config.yaml
n_layer: 11
d_model: 64
n_head: 2
n_kv_head: 2
head_dim: 32
d_mlp: 256
vocab_size: 2048
activation: "gelu"
norm: "layernorm"
norm_place: "pre"
norm_eps: 1e-05
positions: "rope"
rope_base: 10000.0
rope_fraction: 0.25
qk_norm: false
attn_scale: 0.177
bias: "none"
tie_embeddings: true
parallel_block: false
init: "normal"
init_std_qkv: 0.0235
init_std_o: 0.00501
init_std_up: 0.0235
init_std_down: 0.00501
optimizer: "muon_variant"
lr: 0.0108
lr_mult_qkv: 0.5
lr_mult_o: 1.5
lr_mult_down: 1.5
beta1: 0.93
lr_head: 0.0102
grad_clip: 1.0
warmup_steps: 200
schedule: "cos"
final_lr_fraction: 0.0
batch_tokens: 32768
seq_len: 128
doc_mask: false
z_loss: 0.0001
train_tokens: 109100000
steps: 3330
dataset: "wikipedia_en"
Each number is 128 + 32 x the weight over its row's rms, rounded and kept within 0 to 255. Layers, rows and columns count from 0. Numbers have three digits each. The size before them is the row's rms in percent of the matrix's.

# q: layer 3 attention query, 64x64, rms 0.0926, rows 0-31, columns 0-63
# k: layer 3 attention key, 64x64, rms 0.0984, rows 0-31, columns 0-63
# v: layer 3 attention value, 64x64, rms 0.0604, rows 0-14, columns 0-63
# o: layer 3 attention output (transposed), 64x64, rms 0.163, rows 0-13, columns 0-63
q0 077:089121113092165156159167148110133149107109150196114133099140096114179125123122119123107129137137125117092089138166131174156074168107168109106092229087165124178110097122149156181114081084074108
k0 080:163056118093088176129164120168132095076066126137083145123072128124069191164147152138152103168137119156132132139140170098113112099152139129186142132103144120103147146116100161125227109099122127
q1 085:110127194077120100159130181094114140132135140100118123102153141139091065170144137143083133132112083133124094163181121128164111153181153112157149123146124133083150097150082120021183174135147088
k1 064:155096143114097167128118151125078139169165174155068157110073091100077109152108109150095087131124133122160156136131177046123118178141151144142127127190089073193081175130118141152140126107118101
q2 105:073155108121109133104083101172206170139172164168127104174125138151105098095109115132152110062141155102130171119112118122122124120086061160113097141086141182128170137215093120120104144171132109
k2 083:098154194102086151067106122137126066163113139125090090128115153103062056166149098131191154155102134162104174182179098139138172128142145159113119106120107113125077115142181108117151121115165144
q3 103:117137077098086152162173109137100119147166124060082128159128137107153128124032117124130087130150125134118130101112186097094090193119136139159151177145149149135138137069160198176108090127119164
k3 112:161135113114063105093095152157112131157135083129094042140141130165113136026136151157195122115162133122140099099133064108084146156155143129136125139165140135185151098140080168163163148114129121
q4 147:166133127115152113114112106117156103140078140144158096152111164155121060121175149136204192127054144134119140158088099150123117165186096130088120129100141115117117133155156044138110098099182073
k4 115:161109131103120157122103100081153106159159131136135088168152100112143108131078153138177190104057162102119212123060050088114136139139127128094166101115144138092191132148146115165130095140154118
q5 107:129172062121172105176128108126113122098134105119178101143139128149100187066108076131070134108166152111077096110140194119102126127145114185181126163149153126113124112123124105196067163168110135
k5 133:093149154092150112128090136143134146122125175175106160037123097130119182148150087084107103106138086152108187080145150115110110056099169131171082134120170137108121167162126163123123151127116205
q6 086:129128187114153182170145125179173078114043182151145109109172118106126089141143126159081128147130166174123096108133114133103088130118182123133136097150092148115173081136103075115185127072096122
k6 079:126094165122156100173186172121132146152123091127135110143140115153174126101093115148065158147066113131155177114117073120073102162132134142095119146128158126105101106107163189058103101160199077
q7 083:142133095120136169185137142134122175117167079116136190123126125137120191145131122059102116073157103130187107146090112162139092080117116149115145156073131143092189141094129098179137083075103179
k7 089:104115090081109155115180220118080158112121132122095181101121127134117138145079110167150092127170086206121119130098181128181114146112100111156099151149114083151085169101170119169088110118123152
q8 085:180133117064120106074107113084156142159142098155107088155085135072152161104133194128165115168148135214105119124132132115098140156155108117107104134104192075141168093171067103154131124140123102
k8 090:215155108118128171109117103082199082109165099103153134151116152183142096107133137084154156106113122117100100145086112126081110159145100116129160165072166145154181106166139049145118113094150114
q9 096:117166128084072141126133118170089211104133120134172155085095097100194121110112103180097132091109135154168142138122139129123096114117126176144155195128098135099193117090181090085175106101126108
k9 092:127145152127098123174121194127080165086064108125149152159112164116106118122080128134142130137121151138133192091135133102127187175137157149119188147145136045069114088117146113119059095175105147
q10 089:149144064168139134149154146165167130099159142102139129091162154159155133112137123113169064114072099098132112164078095081174148103185151106133094086126123114111117132192137065126111216133134098
k10 094:124124153102116130133048097104139098141175140118098112112112102150129102133126164139120187124201127064157137132099153092130136057136147111103095076127118145175055195146172130120143167178146162
q11 100:165133102159094147120162110119182145136113152107150154074072127144059069118156101165121132178147099198097096175084150138075097170145153139120148092102120146101163096189117109090132156089144145
k11 101:088120115127082104107141127056140091165161091147134147146096132192163164076103138126160156162106137174142189110097123135090123110184148149105149072094117095099107172120195141111094125190121092
q12 081:104085134142133117133157153157095149041149150184150159120118153114122151109189142176131117118154115145078174106100113130164097148114072130146103129161103216131159120049103147136096078127086143
k12 079:090148151120153148142139131136117128093114148133134153111124127113128130147097116185051103112054144133146142149136091159203189121141189127143175134085140090127192088120180103143137099094097050
q13 116:148122167087135136162123160116128120147070120149170160137069097062082088080176150056127141147124147153101107189170147155135108116133156124090160095139194104146107115177123113087164081098150131
k13 118:128122115109056138084185133088109125126149126099106104170154111148129103138109132134204176150058167165112126143092125151070140143122064173140151164100144142139157061081160171128145113095171115
q14 088:069185060093114143147134146139081160183161124106089170104141121112102169171092153133136082121161113096156108047170117151151086153104090144127106131120142134162136169128136143144110200083099160
k14 074:161149112238151154132102193136068150145105080137104091090097138120079107125146143140174092123157133139162099101106121109147162082140154111190096149126142126209099134135109107106091138093126121
q15 087:109098144103125141119053122146142043101117120115077120159131163170100150129171193091161194130093186106084097129166115156140116106170161159059141102115146126147075130140147100138136151136117093
k15 087:106113114154146180117094097118118120180201102092135179181151098138180143151094116122157151097101178123131143105052098147137125144074067108155083163107126178116182079121109116114167139147104111
q16 093:152104151075134129118111137100134129160158138130116156151114100072089110122133197084081142108155119104131108146165102118193087114137090145122078175170140093210074162115158126059119170113152164
k16 086:123096118178109144086103173123151132115146104087082132164153124138110081125154182102140089110123176143114094107126132102144143087114103207169135143170130125213130029113121171116167117098157123
q17 086:176080158109124146063137122159148098115159110136183153151085089149137118158119149124154112149120161119106149180114130102197086127222111127075095097129175086103158132125153120061125101124173104
k17 075:165129157114038171074084139123173070133157141087062168142114105103142149125092203102140113118123152132083167177119152122130122113108141125066160092136126164105179083121156142108149138134144150
q18 078:131098152111104124098125098074086169143105134109139189096122179168152183153118108134102157125127077045117081157163156110110119110107126150183186164172117138146162170137093081117121084166089136
k18 083:089140115129170148159159119144068131131010166118208162127122144130149102162158146140074099139110132141121099124157169134141128109085150168149098124139125106162157070111151107129060076123122149
q19 082:063119134137173140120161105120099076088108131167133168125127155140105139190113120167095127075096166112103086076189089123092112152090155144116149120115175154170095170140187140120093156114069171
k19 074:061150147159191121106121119136131157167112106164084161178174083091101170120131071112142074224163085123155101134133091132103131106073146090132126136122131176144125134149150124104105125065117124
q20 088:093091157128136151167108178131061118208151133161126083169177084154115152073149132083109183119101154114154147138139090156093129172069118130122161109091160125159118168084125106135097134144084082
k20 085:107211140087139133145170124136090153123141107168126149133138079178083156096136133181153097127115135138128035116161126134108155153112082131178054158114155149106115136079073109163152121086129089
q21 087:118164080108112182089151139090132147188102064123137083109094163123096106123128121102155202134096141115120131141086138163125143162158147151080132140125170113136195130118171137126141112166061044
k21 080:084166121136098136108161147082169101177097083172101134149144113161079116162150179123172154117155119086087112139119133153130125163112065146077100200140152090094165095176115061146086136120140141
q22 081:131122129187186094093141143092087111137160148131090075144091185190081105092137172139106170126099119062154110132144098158171106089154143139125169158114125176100079131168147107086116174105119096
k22 081:035143142128122148128086105116158153199175105050098120145153114113117146125159153145141154126158163136136159073135117203133136088131086147160102120134095132179117102070140138171151112128068101
q23 092:069132129119178138071098111145160089107160102152122154119132157141180192118108124146177085134082180113092175076200145105131147063080177130137114113145087106094099114121151157155101136132127163
k23 095:147125152163131143096114084174132159070131137144158148145133122064177178140113111115129052139165057073143160114122110072122146138108096097182158161150111184107134170116104128075142157088118164
q24 103:152150135163099155151132158156135135123065100057149150109085102100120097062170092094132150169126142105092127214115177162154133108098148146114202116180110112065167131121127109116128120091142142
k24 099:082126134119062093107129111104073151141105159113146155137109084160173118147108144164179161139064182144118176136125124143139179141168086170137125137110092077061085151077155164117110101163144170
q25 088:148141153177184086159075121125100117079124108184147123094129167125099126084132137143056157118148182175156132152174079112134134120139185139192115173119090127126098085106121113159075118073111136
k25 095:071100186079223129147123133109163159134157111128139164122141127131115098154127096162157153129161082152132152063148076135101156105152109131187146161115075156141069097099124134120167078096090118
q26 109:146141126082102104079154156105151142150122127135186075122051084110083069116152135119197075128128159159153129174109112190155169186172111152095140126109135131131159064107142110146095107129148138
k26 102:162136108097087164095079173047186120121145127125141101110110113166140102105110100112185134120152162135072137167094097150118198167171110144038152127143151142120149098179129136142134116142108079
q27 086:128112092135109154112110139150068122118110151113163073170131163142202132067099115145119043134097213165092081155122170155113148163156141148116103151140139102123132150150085125174082103104135091
k27 077:165155175040117105136122120119168137191121161129149118106111119170164147097154057138127138173180124107147122143110075115127147151117111090090144113130084133097158142189095066162147121053117145
q28 091:111081200097091122101091139112164107125190136154111163117126071115160124139096113174113096089137085166162156100184097129128122133069108128175135152133075173180120156126150094081156120108154184
k28 090:135127097123134130150120164172104119029076110110168135169123148124193162068086126143133053146111137170117095109173139113100115121087192139137184124177146132151104111101116179092124149134118108
q29 111:196132162164127100094090142103102098113150080114115097104128171106098167116107110149170149123140103171184145125152094141128133116213153123205106083124092148130138091161121124103136108085172051
k29 115:108121059049135167154114120146147114111139092101159123123118133142174141120113170128159183086180068135169148074126081162090116055145152111106151180117068157120141105122129178163140106150126142
q30 104:119116114058086088117100156154090144161167116166165125117113101122119176130049090111141114127143088098155161111180199091139185103127098106131112155131147062135118170129110155140127155191179114
k30 105:184140168142106131103121124180100102043079136101150072073123149102084097108152153102149137090120126109075095143141214143069125151104173169170110146161134154148138115154094125131142167137134149
q31 103:134151079117144127110097130144124155169195106134174162039137104098117219125085091102166093131145102149161099066175132112123136132094123102188099086135139132141122132142093176140110157086149119
k31 099:164123109095124171127131149164099103086123096126181116057063125115109114160148162120153093134153066112157101080100154126076161083144130130221098150113142180175127193129121139133115134116144154
v0 091:144074116124104142168168160131176112124143169113094182163182111120142146070142121115105182086196178108119158104132123172102077113122123103068156096117133089113108114178168111110196113091114120
o0 089:144129154173166069128069103108101141132114190110165113148102142149137103150116103130153148181102167140133062111095089090167154096082087163155106142130108132091187165124084073178120180109156134
v1 094:140144153111107113165127156172074128113129144127115132154153168166141168095071139094163101117114129146153113144156093110093119177173111125116130202134146121095148107000083122162131130130168126
o1 079:152063109137140080142137130104150086136106127147159052067112144095093144139191119187108181085144130108092169115161122135119152121057157155112132090122118128170136110174197182131146128144096126
v2 079:115137134094118130104070073128162102082089164200122083110142130131131164136136153071086166132076150099150099086126136102214142129131084150175167150118086087114124124156158172132128163161130081
o2 073:125142115173102109105090166121092048160128171096117161145192116110101087139138124124167166089193145176145130143082188173101136088161147119111153134157149104100095137094094075165138103076133146
v3 086:169135143217185136143126129108152130151115114123158083193061140061111087098134120094105121174099154098139128124163081096139086113158082134136131177154123131188131169166105129094143107140084108
o3 084:128145132099164098104177149151059100097127097168144154117076058100148144114139129160070124145179106120200073159126100205111155146122155109116112100141120106110197132105167126090165118149138115
v4 102:083116131166054090115159104161171122148116117086111112189167135174158109086166114193117119135163167114110153120166086105114104150106129169103139144168093122118150098079080172112154145061171119
o4 092:173066135099129118130114147138107177081139111128186113142099116116148142127072125137130187134093113180126140102072156063130120083083131137145108143077138143128190142097208105192160101164120136
v5 080:152098123084151126110107106146134167140077125102110156119133126051148153120176163168223133132112163090088125087193161166127138142133112125143189090083110112146104133103065094126098120088119168
o5 068:104135175094093195146159098068159082172185130137100060110098124108138127143086067129100180157202125174179148087141096157134127111131093106150127150152149118083144105112137096120157145142114141
v6 078:067095108097130135124102179110159124181144139175170131132141147210121105089075080167062182091115108164142109121137142162093123116127145107112118127107125078071155151129144122113146161122185067
o6 067:138153164144136085140181095167143134093138187084103103159120109128137169122143169082068134104085184142082123102089111167093109145116065154135188123152137169151101149076119083166096113121145178
v7 076:188141113195118101175120136128113114130081054118143126087108202164105102104124110158148105085148183144046152141119134151148180132122134137152139113173162181128157131147113112073135093148081138
o7 068:117104172097099156125131110122107094125080096131105156161143123124102147131191159122103120137078119101124072126148079052129088093157177142134109200160179146121167100147182171114160155063164136
v8 082:104146081136082100135103159090127138136145124098152156127076146193149105123141062133163149176119112201116113104087188156118044160115169131104141083146079110104166132098102170154132107154105148
o8 066:095110164153081076100163148174131189140152141121130081117142177197060133133116188132140129152141096083146145139075115104128146091127077136113133111079109160126131112094224118143119106111162143
v9 095:114135135152143169178123125148140124137126135091124085125202116117115103142105149101129107141081111143105062121086073076122179166133179137144132201134191064145170120155176121118156120103093068
o9 075:176104131165156101094097154115130079089128121154106147106103146057139206151152133156191088105159106097127164146139147157157115082102194102121117091108103198118072124107116137105123144149097182
v10 078:106122125098124164144120148076176125094142119115128134084110165124132132088082159139155073114119146147139178130131176148080139144106179203146226104152138097122094060145143083140131073113166137
o10 079:128147177133125131124110120159113119107148135152071043163178142145128133162150125114167169097108137139103076090103032137187166131170147090105080161060158121136118114131139134151126172108087161
v11 090:079163159171124111161101118180153055130111112102094176149089148137154095154178079165119079148153176121169126096197129144143124100131097156111103111143087187090107131062105125097159126151111118
o11 084:145108086044156109100150175123130194154160135183157103136081105161112154085123124116090140133124068154116117132057145155142129189129103151132134113115195097113156194124144108155122098091135088
v12 081:090125136087110126134123091136118167096138155145203112068113124085143159150157150124118111177149138105169175174105144144153151048126083128142159077089090131101129095164199093110127166133106186
o12 069:146180106151094155042124104112107127133091120092072145129130146175175092107113148117171183110194108159093129090133145102097112184175143093124130140144137099153121128138067120157112201133153085
v13 070:134117113106140113227138123155182129145115156112134085100127095110143106108128140079077154167160118142158086205158153134126130098088163093161154145111137165079127146103142136081168098144151043
o13 067:136118179137172127053134082125156101132116081166142175098110091160130141127172093136124124119128099068101180088125122173095164090096107141108093103167118159152102102159136071169119190161168173
v14 088:120184152124128114112112118183099138076183151170150150099064095142132138155078099186120045134100131153096094158114137163126128137115142098159128165070128165117115098094110121065175150175107155